From a checkpoint of a small transformer trained on Wikipedia.
Size: 12 layers, width 64, 2 heads of 32, MLP 256 GELU, vocabulary 8192, 1.7M parameters.
Architecture: rotary positions, local attention windows, shifted keys.
Training: a variant of Adam for these matrices, 83M tokens, 5078 steps.
Each number is 500 + 40 x the weight over its row's rms, rounded and kept within 0 to 999. Layers, rows and columns count from 0. Numbers have three digits each. The size before them is the row's rms in percent of the matrix's.

# layer 5 attention value, 64x64, rms 0.168, rows 43-63, columns 0-63
079:494478542522462461489540530495438461440516502466443459610533498481450478498508454537484464520531477575402532517528510495528533545489490502483491518500525464422436404522454488497421458511505523
090:519492454578576531490525479544543477505432424477478495529490467541543554501577524442517550445469424479525524394490512505464478496456480543511518504499561531503506528564515482487495539543465569
101:517529479396562476515444409540473515403437479431498504551492534535475525534546476487526525495500469527477494421497534561467509432471452549499496462445465489446515481538520512486536498452520473
103:561476512546494501505487508483498488583494485512513498409532463481591520527548497563481500538499542480502495479529504429486515490654515510464522467531475528521449503508528463517617477499530513
085:495574579447544556497471507443506473547452452508516487439453461526504503454428535455516464459520513508543442497453519498469509549487505529486583478471548508531548516584509559559492502511577537
081:516498502498575433455547424541457481447481491472461515529527511529521499504582540524473494487490462576466556455503490511489446493494530556549473490522408487433457437529470537526399471477512519
097:515529511576548540465517428455519434478488483540414496469516479431515504470520514474483496439470469573522475380505498483531419453468431534465526513474541544481520482487555501503446507531505527
099:512464484524557538422523585557463483477517446481362454487484492470535485449478498512474481417484490539499503521565474501484391522507476514494486549499514500500499478545431434529531504514484495
109:529449596513491480546542405487493464454481491463536495540504527506573500484588487617468504532534524514493477523489451492507428495559473509512541467494444496502519507497572490571492462514540550
101:467513562463473463487522452536484509512552545521512590492520492499500488541467506573479467614510547581463469570510491503523503489554500458547438433479479502466486528474501471539559486509526599
118:506554446515455458552455555522470532505503535554435510477530550493437498452526543501496474540490525459479517481528522530543529476535523611577462417466418479481460470437498556516487501537531515
089:489531489490447496500474556455509507514532545493563504465510495521434500504398514547492464516508518472501534609490494548467591539488523468581516495470483401533448426478486446492493462532528471
082:557502557545496496548532572448477496525514561505475497547466500450454488472459488484467405542539581466497514544533511483533522514626480523499555478535444519536493468565453455522540476524517501
088:448477569521472450503518567491547500521519512464488534509519499554566459451514453528524548510456516458517492472483515452542543577611567462418534501488500550503492488515601470488507512464464464
090:537458522536571516470541512491512443455520572462468505516517599481512450475529507537460511417529493472478518534542452498562441611477567516509504518461564548466484495481550511459505526484506554
093:528536583458587441459550505505471491465464471408469529538467519498489540458480482544453458517523478477517527573538521488504463524529459499433472477497469489471548438505451545517469469510506616
082:555540509512516516544433507506511532526521442510484482454463472466532531534418527488554518539542497516539502509419549489434535448548494558548574465512541578574542522504494449535525507556541452
095:513541569434452435517521594447460513552537561519474471505506466505479531473453485489432496556512486501495499538562458512513489476565532542543505493487473500453534482420424441503448548515495433
078:489515522454564444489497436558466572483527456509562498550516569505525439536574486525551553556533462605448525496472488539552544521483525517512537477526479551493504518495495511577501452494556508
090:377480469439536439476477436514471520534480484464515511510500473498528454473591472536459452412503513483504553510556444497471510450476449463477458501501533531497519441549570544478553521474466506
088:400497513586467472467460456473496389502536489522547449460503488473591507518499446535512495539527439544474524456522432530483494528468533454497473515463495525488469467498562482505403525502482530